config.yaml
num_attention_heads: 4
intermediate_size: 1024
attn_scale: 0.125
init: "normal"
max_grad_norm: 1.0
final_lr_fraction: 0.0
max_seq_len: 512
max_steps: 2662
Each number is 128 + 24 x the weight over its row's rms, rounded and kept within 0 to 255. Layers, rows and columns count from 0. The size above them is the row's rms in percent of the matrix's.

# layer 3 MLP up, 1024x256, rms 0.103, rows 861-895, columns 64-127
size [103  95  97 101  98  97  98 105  94  96 103  94 102  94 101  97 100  97 102 103 103  92 108 101  94 102  96  96  97 108  99  93  93 101  98]
[[137  82 139 136 201 103 148 130 175 121 108 105 147 113  93  87 110 145  99 154  97 110 102 142 120 135 150 164 163 117 180 108  64 114 152 134 113 119  77 170 127 136 117 120 125 127 142  78 120 110 167 136  76 124 141 108 139 100 137 103 125  81 123 138]
 [105 155 128  94 132 154 126  84 127 112 125 115  60 111 105 127 123 162  98 117 130 147 175 111 154 149 136 119 129 175 123 149  80 120 166 121 154 136 127 175 126 124 170 141 143 152 101 137 133 136 106 129 134 148 138 100 146 143 120 124 129 129 124 106]
 [146 114 107 121 147 123  88  91 174 101 128 103 135 141 136 126 123 117 164 157 111 133 126 152 128 145  90 117 136  97  68 126 143 161 132 180 154  99 137 129 164 131 121 108 156 111 118  95 150 156 155 156 141 121 142 169  98 114 126 142 100 125 145 123]
 [156  89 116 122 115 115 123 107 118 143 139 111 135 129  90 141 109 175 114 134 128 134 111 132 124 120 132  98 129 127 165 113 125 130 139 142 161 110 168 108 127 110 168 127 143 117 139  94 172 129 146 102 105 145 127 169 179 122 114 130 154 153 103 137]
 [110 104 120 115 145 146 151 128 132 136 110 136 129 151 109 108 150 145 108 114  91 153 100 121 144 129 127 115 152 125 152  58  76 144 114 110 112 143 122 176  85 113 101 148 116 133 115 141  87 147 176 135 109 143 137 135 142 144 137 115 129 128  89 146]
 [169 161 171 135 135 142 149 103  80 135  99 107 135 192  94 147 136 120 111 157  76 175 160 158 112 133 150 116 120 131 102 145 131 181 102 138 140 128 152 118 184 103 100 129  96 142 140 119 106  93 117 157 126 139 106 107  93 159  99 157 145 126 131 147]
 [137  86 144  81 110 122 137 126  96  83 120 101 107  75 120 133 141  67 141 145 133 149 119  91 121 112  82 157 132 113 104 142 120  98 112 167 132 138  92 131 123 143 138 153 116 114 138 159 175 150 117  78 109 122 135 126 107 116 117 133 105  73 144 134]
 [131 138 152  74 137  94  70  87 133 136 180 154 115 113 154 120  95 131 208 150 134 147 124 111 113  96 135 165 136 135 163 146 147 138 101  99 128 131 155 136 136 122  85 150 113 125 121 140 111 102 146 138 142 115 125 134 156 176 117  98 147 130  88 128]
 [126 138 126 121 165 122 166 184 175 159 116 160 106 111 148 158 108 134 107  68 102 130 134 142 153 116 122  92 135 114  98 117 102 149 152 117 141 150 114 101 111 119 156  76 147 148  98 118  91 161 115 153 121  87 143 115 113 144 142 115 133 146 128  83]
 [124 126 113 142 122 143 118  93  76 111 109 115 154 100 143 102 160 113 128 108 122 114 140 120 151 145 106 140 153 174 141 137 148 100 119 140 164  77 122 117 160 136 149 112 117  93 152 150 131  88 121 138 155 158 109 112 134 167 204 138 143 147 128 117]
 [152  85 137 155 139 112 170 132 155 129 116 133 111 114 135 153 108 105  82 119 134 133 150 105 120 125 148  86 143 123 127 113 100 115 144 162 103 152  96 130 105 125  99 166 102 145  98 134  74 137 120 146 128 138 150 140 123  97 168 157 144  98  82 127]
 [110 139 159  95 142  85 113 148 130 140 124 130 118 156  85 126  94 154 143 150 116  96 120 148 140  63 161 150 149 128 142 138 142  82 149 138 157 122 115 151 132 117 128 135 135 141 123 133 139 124 108 121 111 136 133 136 104 132  82 127 141  72 159 106]
 [133 139  86 143 139 125 128 151  52  92 159 119 131 126 141 151 104 125 133 129 101 142 138 130 110 131  67 115 110  94 139 104 161 123 127 135  97  74 139 124  76 128 111 118 103 119 111 137 120 152 151  80 145 121 100 152 122 133 127 106 113 108  74 152]
 [103 104 136 119 144 147 130 136 160  83 168 108 149 100 109 136 136 126  76 150 150 136 125 145 106 132 142 164  85 129 143 137 127 156 119 150 150 137 155 130  74 114  91 127 109 107 161 133 175 114 113 138 162 126 131 103 129 138 102 119 158 122  79 141]
 [114 125 125 181 113 185 127 128 115 149 104 118 141 126 147 122 160 147 127 153 121 128 107 138 164 179 149  99 143  97 117 112 150 112  60 141 127 143 158 140 137 199 129  79 119 100 120 123 117 132 113 158 101 164 118 110 142 148 108 108 145 105 146 134]
 [124 169 131 117 114 170 143 130 134  73 171 176 135 111 109 157 125 132 111  60 165  73 122 114 111 155 160 142 121 147  98 122 132 127 162 164 100 112 141 141 123 105 139 136  90 153 152 110 131 111 129 123 135 117 116 143  91 147 134 111  92 115 107 166]
 [158 119 141 145 168 169 122 123 131 126 129 154 147 133 134 128  98 131 125 105 119 114 198 107  98 163 129 112 126 149 148 161 112 119  90 106 154 159 141  99 151 154 153 116 162 118 140 107 153 121 173 146 129 145  87 155 129  86 105  66 160 132 122 123]
 [136 168 156 123 116 153 140 109 149 136 152  94 133 122 141 138 126 102 153 119  69 166 138 105 143 122 122 131 137 152 152 166 155 156 124 130 151 126 176 142 147 136  80  75 143 117 140 135 149  97 173 141  93 114 123 135 138  79 132 146 133 144 153 120]
 [121 154 124 143 125 137 143 140 109  56 134 129 152 121  65 128  95 121 129  85 100  80 105 147 116 121 124  95 111 165  86 114 115 121 142 138 156 122  97 132 144 131 121 137 149  96 140 127 151 147 120 153 107 117 135 123 139 162 138 117 112 124 101 104]
 [168 116 108 166 155 126 130 109 112 123 121  97 150 153 101 116  98 154 140 145 110 141 152 114 128 117 136 128 125 130 112  99 136 108 129 122 146 106  72  95 136 157 116 132 154 113 124 112 153  92 133 108 181 133 141 110 152 102 151 101 132 145 120 120]
 [130 134 131 113 102 130 146 140 126 106 131 143  70 138 117 152 132 166 132 147  84 127 145 156  73  94 146 126  92 111 113 144 164 113 149  81 105 128 133 109 117 145 150 135 146 101 169 122 166 112  93 137 134 109 137 106 144 132 107 122  95 136 156 172]
 [106 138 123 135 135 159 142 143 113 134 156 134 156 129 106 115 102 124 138 115 108 111 118  76 113 150 169 123 134 143 182 109  98 106 129 123 135 145 140 151 107 154 141 180 111  96 116 128  89 104 171  92 131 139 106 132 121 104 125 112 129  85 121 160]
 [156 139 144 130 111  80 138 161 142 145  96 106 102 134 121 178 170 146 133 167 101 155 120  95 142 115 156 154 134 169 145 113 130 131 125 101 115  90 156 144 104 119 148 138  92 111  86 166 108 129 113 137 131 123 149 146 125 107 119 110 137 161 116 147]
 [119 114 109 101 108 108 106  92 138 130 199 124 186 111 119 184 117 110 120 137  71 119 126 133 152 116 138 107 124  88 123 108 123 166  98 117 101 119 151 171 110 128 110 159  82 144 125  98 103 162 123 145 150  95 122 123 125 119 159 158 137 128 169 162]
 [136 116 157  77 106 118 183 157 126 126  95 153 132 146 122 136 121  88 138 122 185 126 126 124 135 125 136 134 123 114 131 118 102 118 120 119 136 147 106 121 123 148 125 137 138 140 112  80 120 127 134 135 154 128 135 139 112 107 145 141 112 143 141 127]
 [ 77 137 109  72 139  94 136 110 114 152 127 122 141 136 100 130 136 159 111 117  86 118 137 143 100 195 123  77 111 111 160 101 153 118 136 108 111 163 123 155 156 127 142 106 109 123 108 121 121 152 118 125  90  93  79 128 150 193 109 118  60 115 136 110]
 [147 143 165  85 131  89 153 136 131 109 175 126 146 144 116 136 128 110 149  92 111 138 118 133 101  90 148 118 132 133 110 153  97 177 108 134 163 146 106 131 134 128 133 120 123 136 142 119 164 128 120 101  82 108 145 128 149 156 115  88 120 155 108 134]
 [115 134 193  94 149 131 129 119 128 169 132 144 137 175 137 125 133 131 109  70 112 109 135 137  95 115 134 126 118 114 103 128 163 150 163  76  98 114 121 196 150  79 197 155  97 140 163 106 110 136 134 104 112 124 142 143 155 120 124 127 119 166 136 135]
 [105 143 124 111 110 170 149 159 123  86 119 156 123 138 105 124 120  84 102 171 121 156 120  98 204 130 143 102 153 119 147 105 128 150 151 124 121  99 117 107 176 156 139 124 130 109 144 106 120 131 144 129 126 119 167 109 145 111 129  76  97 120 130 138]
 [105 143 150 137 151 144  97  93 129 121 137 124 134 153 158 137 138  87 139 141  98 125 136 104 138 141  96 133  87 117 158 168 121 103 112 122 134 111 130 122 142 151 139 130 149 123 150  88 187  94  81 138 115 120 136  92 109 130 127 146 141 119 115 128]
 [129 129 152  92 141 135 137 152 150 105 179 120 113 126 114 108 170 144 109 112 113  83 136 144  94 133 116 106 133  83 120 131  91 144 129 124 117 140 163  63 109 102 104 160 114 172 147 108 153 177 139  74  95 127 139 106 103  79 157 139 145  88 140 149]
 [155 123 136 115 113 134 129  99 149 115 137 148 127 139 156 129 100 102 150 126 145  92 138 135 124 147 147 115 114 124 144 121 122 150 125  89 165 121 142 146 172 138 120 152 123 131 108  97  95 125 132 111  86 126 126 195  88 116  83 132 133 112 137 147]
 [114 127 109 139 118 150  96 114 106 111 153 121 108 143 111 114  79 113  78 119 143 141 121 151 128 105 147 164 145 144  87 128 143 127 149 101  89  77 154 124 107 153 105  93 121 115 107 105  93 108 139 148 161 139 119  74 172 128 124 143 142 125 158  95]
 [127 120 123 143 116 157  75 127 106  83 128 123 159 165 134 148 122  86 140  82 106 131 117 102  81 197 141 152 128 146  95 152 153 116 187 115 140 149  80 142 128 114 115 137 145 131  79 101 133 120 112 132 133  79  96 146 134 108 134 104  77 157 125 140]
 [ 74 145 159 133  71  97 188 116 119 131  98 164 127 131 163 153 172 151  99 151 190 140 122 148  88  90 142 126 156 142 129 156 150 104 104 160 112 170 110 148  96  89  78 138 121 144 156 158 117 169 122  86 156  89 129 153 125 138 150 112 127 141  92 111]]
# layer 3 MLP down (transposed), 1024x256, rms 0.0797, rows 861-895, columns 64-127
size [100  96 100 104 105  96  90 102  97 101  95 100 104 100 101  98  99  99 101  96 105 105  97 102  99 101 100  99  99  92 104  99  90 102 105]
[[110  79 143 127  78 105 143 127 146 124 114 166 127 111 158 172  99 129 124 101 159 107 131 112 179 109  98 162 103 128 100 112 111 101 137 112 137 165 160 140 137 124  93 129 165 119 162 116 130 122 114 142 120 163 104  79 102 103 113 103 159 114 140  84]
 [103 159 108 123 133 107 134 106 115 101 156 157 129 140 107 116  95 170 128 141 145 143 176 132 162 148 112  91 139 119 115 152  83 128 125 180 149 125 135 163 153 174 130 136 134 116  77  91  79 111 109 114 118 140 121 118 128 116 107 112 127 108 140 113]
 [135  65 123 177 130 117 119 140 162 115 144 138 149  96 138 125 138  89 120  94 123 131 168 111 135 107 135 136 151 123 151 102 123 109 184 113  92 129 105 119 117 143 142 145 132 155 172 121 140 149 121 174  93 110 124 144 123 116  96 142 152 127 143 160]
 [118 123 113 135 102 130 182 148 138 130 150 139 152 108 107 111 134 127 108 130 124 141 113  71 117  98 133 124  85 145 125 113 100 128 104 153 134 161 157 156 136 150 137 150 144 121 114 130 103 111 112 136 161 117  85 130 103 132 145 152 137 158 136 144]
 [102 108 126 157 123 101 128 155 169 138 137 128 157 109  84 161  95  97 143 111  88 142  86 144 107  87 139 148 181 151 138 155 172 139 121 103 128  93 143  99 118  92 126 130  40  98 156 117 152  86 131 115 167 160 169 112 121 110 142 133 156 146 106 139]
 [131 133 154 116 173 115 125 147 153 136 119  87 114 103 166 133 124 104 104  95 161 154 112  93  85  90 145 147  95 185 136 137 152 169 114 107  96 151 144 134 121 187 153 106 145 127 120 122 106 119 138 134 109 121 101 128 116  91 164 125 128  84 116 112]
 [144 125 127 117 120 136 110 113 124 134  93 148 112 115 135 115 147 121 166 104 138  91 135 106  92 106 101 125 171 136 128 115 115 125 131 160 155 116 154 114 133  67 104 130 102 148 128 136 124 163 172 113 134 105 116 122 140 140 143 141 133 125 159 123]
 [126 108 116 138 129 149 110 113 129 141 140 149  77 122 153 119 164  80 134 149 136 150 172 142 166 122 130 185 180 139 136 147 118  59 162 115 129 115  79 114 157 131 163  88  81 163 109 124  99 144 134 125 124 126  89 118 164 121 108 128 148 106 154 109]
 [178 135 118 136 118 104 170 123 133 134 119  97  98 164 139 110 126 170 118 160 150 170 123 106 158  88 122  96 152 157  92 129 116  80 132 134 131 150 131 117 122 124 113 153 131 106 117 118 105  85 139  80 150 183 120 153 119 155 121 159 126  89 143 133]
 [108 131 160  93 133 116  90 126 104  96 131 161 111 139 169 110 175  97 118 111 101  92 109  79 124 137 100 130 153 154 141 133 146 130 106 136 227 138 120 124 129 159 123  98 112 104 140 126 174  80 135 139 151 157 132 136 182 162 116 145 124 124 138 126]
 [126 117 135  71 103 126  76 140 166  93 158 131 126 115 108 109 132 142 165 134 122 112 151 109 135 141  77 125 112 141 136 153 143 129 117 177 143 133 113 115 133 141 139 138 140  96 151 115 140 109 161 140 129 143 147 177 144 118 140  70 115 122 151 145]
 [128 150 142 104 138 127 136 136 104  94 148 158 100 124  97 126 124 108 149 136 192 150 146 108 127 108 142  85  85 102 137 118 108 108 124 104  73  82 168 147  85 102 108  91 127 141 148 118 165 103 138 165 110 102 127 156 107  95 161 147 108 141 116 116]
 [105 108  80 129 120 135 158 139 127  96 147 119 120 139 146 151  95 153 112 103 140 140 134 125 117 131 152 116 127 116 147 101 153 133 166 168 113 124 146 124 116 150 112 129 106 131 108 102 143 129 104 117 114 172 128  95 161 158  90 164 177 131 142  90]
 [ 96 155 141 139 133  70 131 115 156 135 131 127 143  87 101 111 181  88  84 163 104 151 155 150 103 103 116 136 150 119 138 198 122 142 180 150 114 118 167 146 103  99 113 128 132 104 136  94 106 117 143 101 132 155 111  96 150 123 130 120  80 154 102 148]
 [ 84  82 107 121  99 118 144 134 123 143 136 153 137 111 127 135  97 157 157 116 149 113 132 116 105 139 141 107 139 156 126 132 128 133  91 136 162 145 124 132 128 176 141 168 153 193 121 133 127 117 120 115 145 130 103 134 113  94 128 123 144 135 126 175]
 [110 116 174 113 153 158 125 131 116  73 142 155 155  89 144 110  97  71 126 152 101 140 125 123 146 133 122 157 133  71 124  86 128 173 149  89  91 117 126 140 165 150 131 100 126 117 172 129 149 176 117  93 146 165 112 151 173  83 102 123  86 121 124  96]
 [140 134  72 142  83 126 160 126 141 111 149 156 154 106  83 130 167 116  75 142 147 143 131 113 118 129 115 108 166 113 155 136 175  94 128 123 104 121 133 152 122  78 154 140  79 153 136 105 116 113 115 113 155  72 124 127 115 151 145 132 131 138 133 104]
 [157 157 117  87 156 137 151 129 152  99 115 127 182 125 133 129 133 134 145 169 118  90 125  92 139 118 152 184 119 145 172 157 104 150 121 139 117 137 111 139 103 125  96 112 125  86 105 130 144  95 150 179 113 146 108 123 152 124 104 122  99  74 115 129]
 [167 161 169 169 116 102  98 136 134 117 115 153 165 128 150 179 125 196 105 131  97 122 143 141 138 129 122 142 160  75  94  93 135 109 147 137 129 111 154  87 159 118  92 133 118 115 123 121 119 129 125 148 162 108 128 169 152 134 162 164 147  60 117  85]
 [118 107 159 102 146 132  80  98 147 116 143 173 141 123 111  94 112  90 151 116 108 121 162 136 134 153  99 136 123 114 132 172 121 141 125 121 136 114 114 126 147  91 105 133 101  92 166 154  98 134 158 130 105 107 165  99 130 141 158 175 103 123  94  84]
 [122 133 147 105 135 125  75  75 104 163 120 101  92 113 110 134 115 140 127 146 142 109 115 132 168 117 142 146 132 103 109 139 131 127  71 141 140 137 123 145 110 101 137 145 129 158 151 149 124 143 137  93 112 110 107  95  98 117 152 139 133  90 102 135]
 [140 128 141 137 118 120 167 140 134 102  70 138 135 107 115 132 136 172 131 162 150 105  86 103 136 146 142 112 105  88 141 175 132 168 120 147 110 105 149 142 111 104  86 134 140 180 132  87 126 121 138 109 137 106 143 137 138 121 180 119 147 104 114 165]
 [139 126 177 159 133 132 133 162 133 162 136 116  94 113 145 112 134 111 131  95 104 169 124 133 117  91 123 146 142 119 181 155 113 128 110  89 121 151 116 118 138 140 158 138  88 165 140 145 103  91 147 169 162 145  89 130 134 105 154 122 142 153 199 120]
 [130 129 164 122 188 133 124 123 135 142 120 103 181 117 131 175 129 173 134 100 154 173 164 167 139 152 137 133 125 135 132 123 103 130 154 109 146  90 144 173 145 127 105 174 165 146 118 129  81 142 145 161 127 114 106 134 146 138 116 148 125 123 143 110]
 [109 126 149 113 106  72 159 156 134 134 150 136 147 123 121 114 127 140  89 161 152 134 103 134 112 149 152 112 128 130  78 120 129 121 113 114 100 149 136 153 181 112 128 104 112 106 137 141 109 126 131  84 182 103 145 109 141 148 107 141 128 141 114 132]
 [131 183 138 167 142 118  97 105 105 111 102 121 154 105 152 136 104  56 137 133  79 167 124 156 128 138  83 119 165 139 134 115 116 125 118 166 139 182 117 106 101 108 118 151 191 136 115 122  91 126 147 158 147 154 107 112 139 140 130 130 183 147 159 177]
 [126 163  91 148 119 121 133 138 176 148 118 169 127 109 129 145 138 120 110 158  97 108 107 100 146 177 139 120 136 101 130 102 160 121  86 117 178 144  89 124 104 133 119 140 151 123 143 135  88 107 158 144 149 123 113  81 124 111 121 105  97 112 124 136]
 [126 133  97 133 156 165 135 159 158 103 150 141 132 138 102 137 111  99 144 159 137 125  88 139 102 158 124 123 146 157 126 118 113 173  81 126 134 114 186 159 120 118 156 118 122 167 101 182 122 104 137 126 111 141 149 131  80 105  69 110 105 138 136 146]
 [146 120 170 163 112 109 123  95 151 147 110 150  90 134 130 125 126 164 117 166 115 115 119 123 101 121 131 100 137 115 112 120 107 107 113 168 148 132 111 115  80 112  81 126 125 105 158 173  99 147 110  98 108 120 134 136 142 173 129 105 143 108  75 130]
 [139 153  95 123 105 118 135  89 130 116  87 147 147 142 125 129 111 117 132  99 126 130 128 115 120 107 120 141  72 155 150 148 130 147  88 126 134 147  70 118 162 117 125 130 145 151 118  94  98  58 125 122 118 143 164 163 136 115 135 135 134 123 120 100]
 [124 137 108 143 152 108 117 132 142 127 108 129 148 162 127 176 136 124 132 146 172 163 156 117 126 157 109 115 145  79 117 137 144  99 129 158 155 146 107 174 158 154 127  98 146 143 114 112 141 107 105 127 124 160 108 148 119 170 155 127 140 152 137 143]
 [118 144 128  97 122 153 108 120 135 154  80 162 104 145 117 114 108 156 162 117 148 157  91 110 117 132 130 102 154 158 139  62 150 102 109 110 139 120 144 141  68 126 152  79 116 115 170 150 134 166 150 164 149 173  96  90 118 151 145 128 106 135 137  74]
 [142 131 164 154 125 104 137 143 174 153 104 121 154 127 178 113 143  83 121 126 113 138 111 127 105 154 111 101 137 142 150 138 128 145 150 159 113 105 105  86 178 162 109  76 147 112  99 165 161 137 117 129 115 126 140 129  84 121 165 127 116 167 111 163]
 [177 136 157 140 128 115 130 125 118 158  95  86 120 128 136 136 118 122  93 106 135 153 115 111 139 107 131 176 110 136 120 108 148 155 145 152 132  79 124 139 159 127 111  96 130 124 154  97  98 128 125 168 169  72  97 131 114 119 131 122 130 122 135 128]
 [153 134  88  87  98 135 161 111 131 110 100 125 135 100 122 187 158 113 134 127 116 123 103 107  94 124 129 108 148 171 108  79 124 114 157 121 166 174 136 114 139  90  77 163 126 153 114 139 137 152 140 129 145 134 149 114  93 149 124 134 146 125  84  79]]
# layer 3 MLP gate, 1024x256, rms 0.103, rows 862-896, columns 64-127
size [ 98  96 100  99  96  98  97  97 101 107  93 103  94  99  95 104  96 102 100 112 104 106 101  95  99 100  95  98 105  95  98  98  99 108  98]
[[146 103 131  95 149 152 145 163 122 126 133 158 149 154 143 127 156 149 111 160  95 116  94 113 138 120 137 138 138 137 119 119 101 136 143 112 104 135 113 107 124 105 132 109 124 109 132 102 178 140 118  82 141 103 141 143 157 150 151 142 117 111 158 137]
 [142 106 155 200 127 109 119 143 108 109 127 102 168 126 143 151 132 110 147 151  71 131 138 158 155 139 117 110 119 187 118 152 143 123 110 121 149 142 120 121 135 119 108 176 165  88 101 143 158 118 141 121 166 133 126 126 110 177  94 169 133 104 107 150]
 [136  81 162 158 139 116 128 128 132 112 109 125 127 137 112 146 123  65 155 166 118 125 121 112 131 135 120 102 130  91  92 152 142 163 175 103 103  97 121 131 154 135 179 117 126 133 151 134 130 173 114 129 151 159 153 177  99 141 155 141 153 121 132 130]
 [124 162  84  97 109 129 125  86 159 130 134 125 139 164 119 143  96 140 119 129 109 143 147 167 119 143 157  97 126 163 158 145 138 151 181 104 155 128 135 141 140 142 124 133 125 138 147 150 107 133 136 131 124 109 106 122 124 127 134 116 108 100 144 157]
 [130 129 136 149 138 143 108 111  74 159 151 117 140 141 104 156 142 100 133 157  96 137 150 107 104 107 136 136 104 154 127  99 118 150  90 133 149 130 147 107 181 129 115 144 101 120 119 123  91 149 127 158 138 122 126  52 149  99 127 152 134 133 135 112]
 [124 135 100 141 123 133 160 149 107 155 148 144 132 191 128  86 155 171  97 142 128 111 155 106 127 149 146 113 129 151 146 115 113 146 140 122 202 113 136 159 125 124 138  73 141 126 125 126 119  92 176 149  69 147 111 167 115 106 138 133 118 168 122 181]
 [131 110  86 144 188 105 122 156 140 110 141 150 148 131 141 107  94 124  92 124 143 127 148 140 176 138 142 118 131  85  82 105 104 144 105 143 124 144 134 120 150  93 144 150 134 113 124  60 135 135 151 111 126 150 136 176 137  98 125 126 116  96 191 143]
 [146 128  76 168 104 109 149 117 176 170 152 124 163 130 119 139 107 131  88 101 101 110 157 129 109 157 129 108 117 132 146 110 113 123 157 111 132 122 133 110 152 153 146 151 136 149 119 130  96 142 129 132 134  76 136 130  82 152 123  89 141 162 105  96]
 [ 96 142 201 109 130 155 138 152 126 185 109 133 143 152 164 172 138 132  99 109 138 127 141 103 149 132 148 143 147 127 121 115 120  91 145 124 124 114 141 143 159 128 108  94 152 172 120 112 122 158 128 151 146 137 157 117 109 139  94 116 137 114 135 128]
 [146  95 136 134 128 122 127 135 134 136 127 119 135 121 169 120 160 123 149  87 132 175 124 150 143 106 120 123 109 186 135 179 111 138 151 120 147 141 142 120 109 103 108 122 167 161 140 155 105 181  76 103 100 118 130  94 179 137 109 144 129 150  87 112]
 [119 144 158  99 148 119 131 137 165 158  91 163  98 152  96 101 112 145 113 104 151 128  96 135  87 114 156 115 125 167 107 120 158 105 121 150 152 136 128 128 130 152 140 122  76 107 128 180 132 125 105 102 133 117 144 140 147  98 118 137 147  95 142 150]
 [150 139 162 133 120 112 156 137  82  85 145 167 145 117 128 152 167 146 119 132 117 138 117 109  98 132 145 133 140  97 169 144 139  95 113 194 161 125 105 142 116 124 142 112 135 129 135 114 149 130 116 137 112  95 143  84 108 112 117 131 132  88 202 126]
 [185 106 140 128 129 161 135 156 143 125 132  97 137  93 113 120 125  80 125 137 101 163 124 147 125 141 132 162  80  93 140 122 165  82 160 117 107 112 129 124  78 146 141 166 155 127 130 112 136  87  49 160 122 127 117 117  90 138 124 105 113 141 149 131]
 [130 123  94 133 131 138  98 108 138 127 119 109 126 141 111 134 151  75 129 130 161 107 149 144 133 116 107 101 134 114 152  94 145 151 148 133 111 128 137  98 115 168 117  83 133  75 100  96 134 102  99 116  80 105 126 141 160  69 105 133 133 147 147 112]
 [156 132 130 132 168 110 157 131 112 166  93 149 106 164 134 107  92  98 149  90 135 137 127 128 132 156 129 158 150  97 179 135  93 127 134 154 152  81 120 107 104 133 140 104 148 122 116 130 172 144 116 118 131 130 172  91 131 191 108 148 149 134 150 127]
 [116 129 195 121 138 113 116 112 130 125 144 121  95 119 140 160 161 111 126 138 135 121  96 155 141  98 139 154 137 135  92 100 153 140 162 139 102 115 149 132 120 102 128 119 119 133 129 145 114 122 115 104 121 129 162 113 160 210 145 168 124 146 116 153]
 [106 108 130 153  99 152 124 121 104 139 112 119  97 145 125 141 155 133  89 116  94 142 131 124 144 106 111 137 147 131 113 151 136 117 152 127 129 158 156 163 175  57 105 131 105 149 135 130 100 139 147 143 145  95 154 139 129 155 141 149 192 141 159 134]
 [131 115  91 101 131 137 165 103 112  83 126 106 129 120 132  97  86 128 138 113 123 121 135 132 135 133 124 125 129 155 165 108 103 154 107 125 143 143 129 135 134 103 116 115 135 110 131 124 126 117 135 127  95 134 128 139 141 101 147 147 134  94 162 172]
 [143 143 126 135 136 121 160 141  69  89 138 135 115  81 112 133 139 158 105 155 135 125 135 172 152 118 141 143 134 123 125  92 115 140 139 106 124 127 121 124 103  96 171 139 114 166 102 142  96 149 166 134  93 132  92 149 103 112 129 130  92 110 126 156]
 [132 147 116 101 129 131 124 158 169 116 122 140 135 151 161 130 115  99 128  85 138 128 130 109 120  97 125 107 115 112 135 165 130 114 130 162 122  87 109 130 123 120 159 102 134 114 112 158 120 163  89 113 140 119 104 149 110 149 132 103 171 142  90 113]
 [144 110 117  96 160 130 127 155 147 124 140 123 135 108 116 167 180 133 134 146 171 183  91 132 122 111 159 179 142 119  97 128 115 148 148  88 118 133 142 100 155 134  99 157 130 183 127 118 130 143  95 148 162  96 153 143 122 161 109 160  91 153 102 149]
 [165 166 130 142 119 148 117 159 171 127 104 150 137 169 168 143 125  99 105 166 106 128 127 100 134 117 139 190 111 135 130 109 146 146  94 138  89 103 148  96 124 127 155 173 106 159 142 121 104 111 108 165 154 118 148 142 142 117 112 102 171 105 105 133]
 [141 145 154  94 131  94 119 129 159  97  99 116 131 164  93 162 103 166 103  70 135 117 110  91 128 124 184 142 118 109 136 125 135 104  98  91 107 113 138  97 105 135 123 142 120 141 110 137 187 166 143 191  84 129 130 109  81 138 144 173 108 104  92 167]
 [151 213 170  79 111 105 158 166 113 155 127 119 167 129 172 164 175 137 126  91 181 116 130 117 116 129 155 101 143 118 108  92 130 126 111 124 101 105 130 114 152 127 149 142 162 139 135 130 126 109 122 116 146 121 149 106 105 144 146 133  93 118 104 130]
 [125 113 162 155 160 138 117 119 171 108  84 106 125 140  96 112  89 106 121 127  99 124  81 163 125 125 191 127 124 183 120 148 149 114 152 151 163 111 106 122  89 129 127 107 133 133 112 143 131 141  85 131 173 171 175 112 135 122 147 134 150 143  79 139]
 [132 121 179 162 118 112 149 149 160 126 127 145 131 119 152 126 117 190 165 117 161 139 102  97 113 115 155 128 145 133 126 126 146  39 138 163 116 132 106 115 160 154 117  71 117  79 115 128  91 124 123 103  98 167 156 148 116 110 114  83 144 128 137 123]
 [158 122 143 166  88 117 150 108 108 130 177 107 111 139  85 148 151 134 115 121 132 133 137 155 119 102 142 125 102  96 149 165 145 115 149 126 118 114 127 143 124 122 192 157 113  97 141  98 117 145 118  97 105 108 111 117 158 137 150 122 104 125 174 117]
 [ 84 143  73 167 143 212 121 185 115  94 151 137 146 122 103 111 131 107 145 157 124 111  75 128 145 146 128 121 145 143 154  92 127 117 153 101 101 115 153 143 173 130 142 135 102 123 116 125 143 112 149 143 149 134 108 120 170 124 126  89 109 123 107 163]
 [121  86 129 111  88 124 150 111 157 130 105 125 146 117 120 171 124 122 120 137 112 113 122 112  78 134 156 127 129 195  93 128 161 120 138 124 136 162  78 115 146 139 158 119 117  98 106 162  65 170 163 121 130 120  68 112 166 136 130 104 150 152 134 136]
 [106 145 142 136 147 115 128  85 126 142 163 114  85 114 145  78 130 164 110 146  84 131 103 133 145 130 148 118 126 107 141 131 107 173 120 128 106  90 163 140 103 100 142 199 109  92 136 164 122 131 127 106  86 130 145 131 127 113 120 154 139  83 133 136]
 [137 171 110 124  96 134 106 119 126 113  83 154 107 110 135 136 117 166 151 131 137 122 146 117 107 173 105 118 136 170 149 131 166 118  84 185 131 129 147  96 118  73 113  93 125 143 130 127 143 145 121 151 151 154 164  75 130 144  97 111  95 137  99 130]
 [120 116 180 161 119 124 140 127 115 145 142 136 113  95 126 109 103 113  93 137 136 137 127 138 152 155 102  97 125 127 145 153 119 105  95 134 149 120 132 141 150 135 124 121  92 128  91 118 100 140 126 106 104 106 150 125 162 116 140 105 132 111 154 119]
 [ 90 127 137 113 131  77 107 101 130 142 136 146 130 119 149 107 115 153  76 111 175  88 118 158 168  84  93 120  94 146 122 138 159 143 149 121  80 191 140 134  89 126 143 117 123 136  81 157 114 146 179  88 113 162 139  79  89 128 134 138 143 109 116 121]
 [138 122 171 115 165 171  86 164 119 188 132 181 105 121 127 126 132 107 135 121 101 120 103 125  82  99 161 183  89 149  88 118 115 133 128  93 132 155 140 106 115 135 113  83 138 202 138  86 140 117 105 126 117 140 167 108 155 128 112 162 154 127 129 146]
 [127 121 156 124 139 124 135 112 146 149 159 137 139 137 146  88 113 166 127 167 140 127 132 127 135  84 104 153 106 186 132 146 132 126  96 135 150  76 103 144 135  91 151 119 100 152 135 123 130 134 110 165  89 167  83  93 151 147 115 130  99  93 108 116]]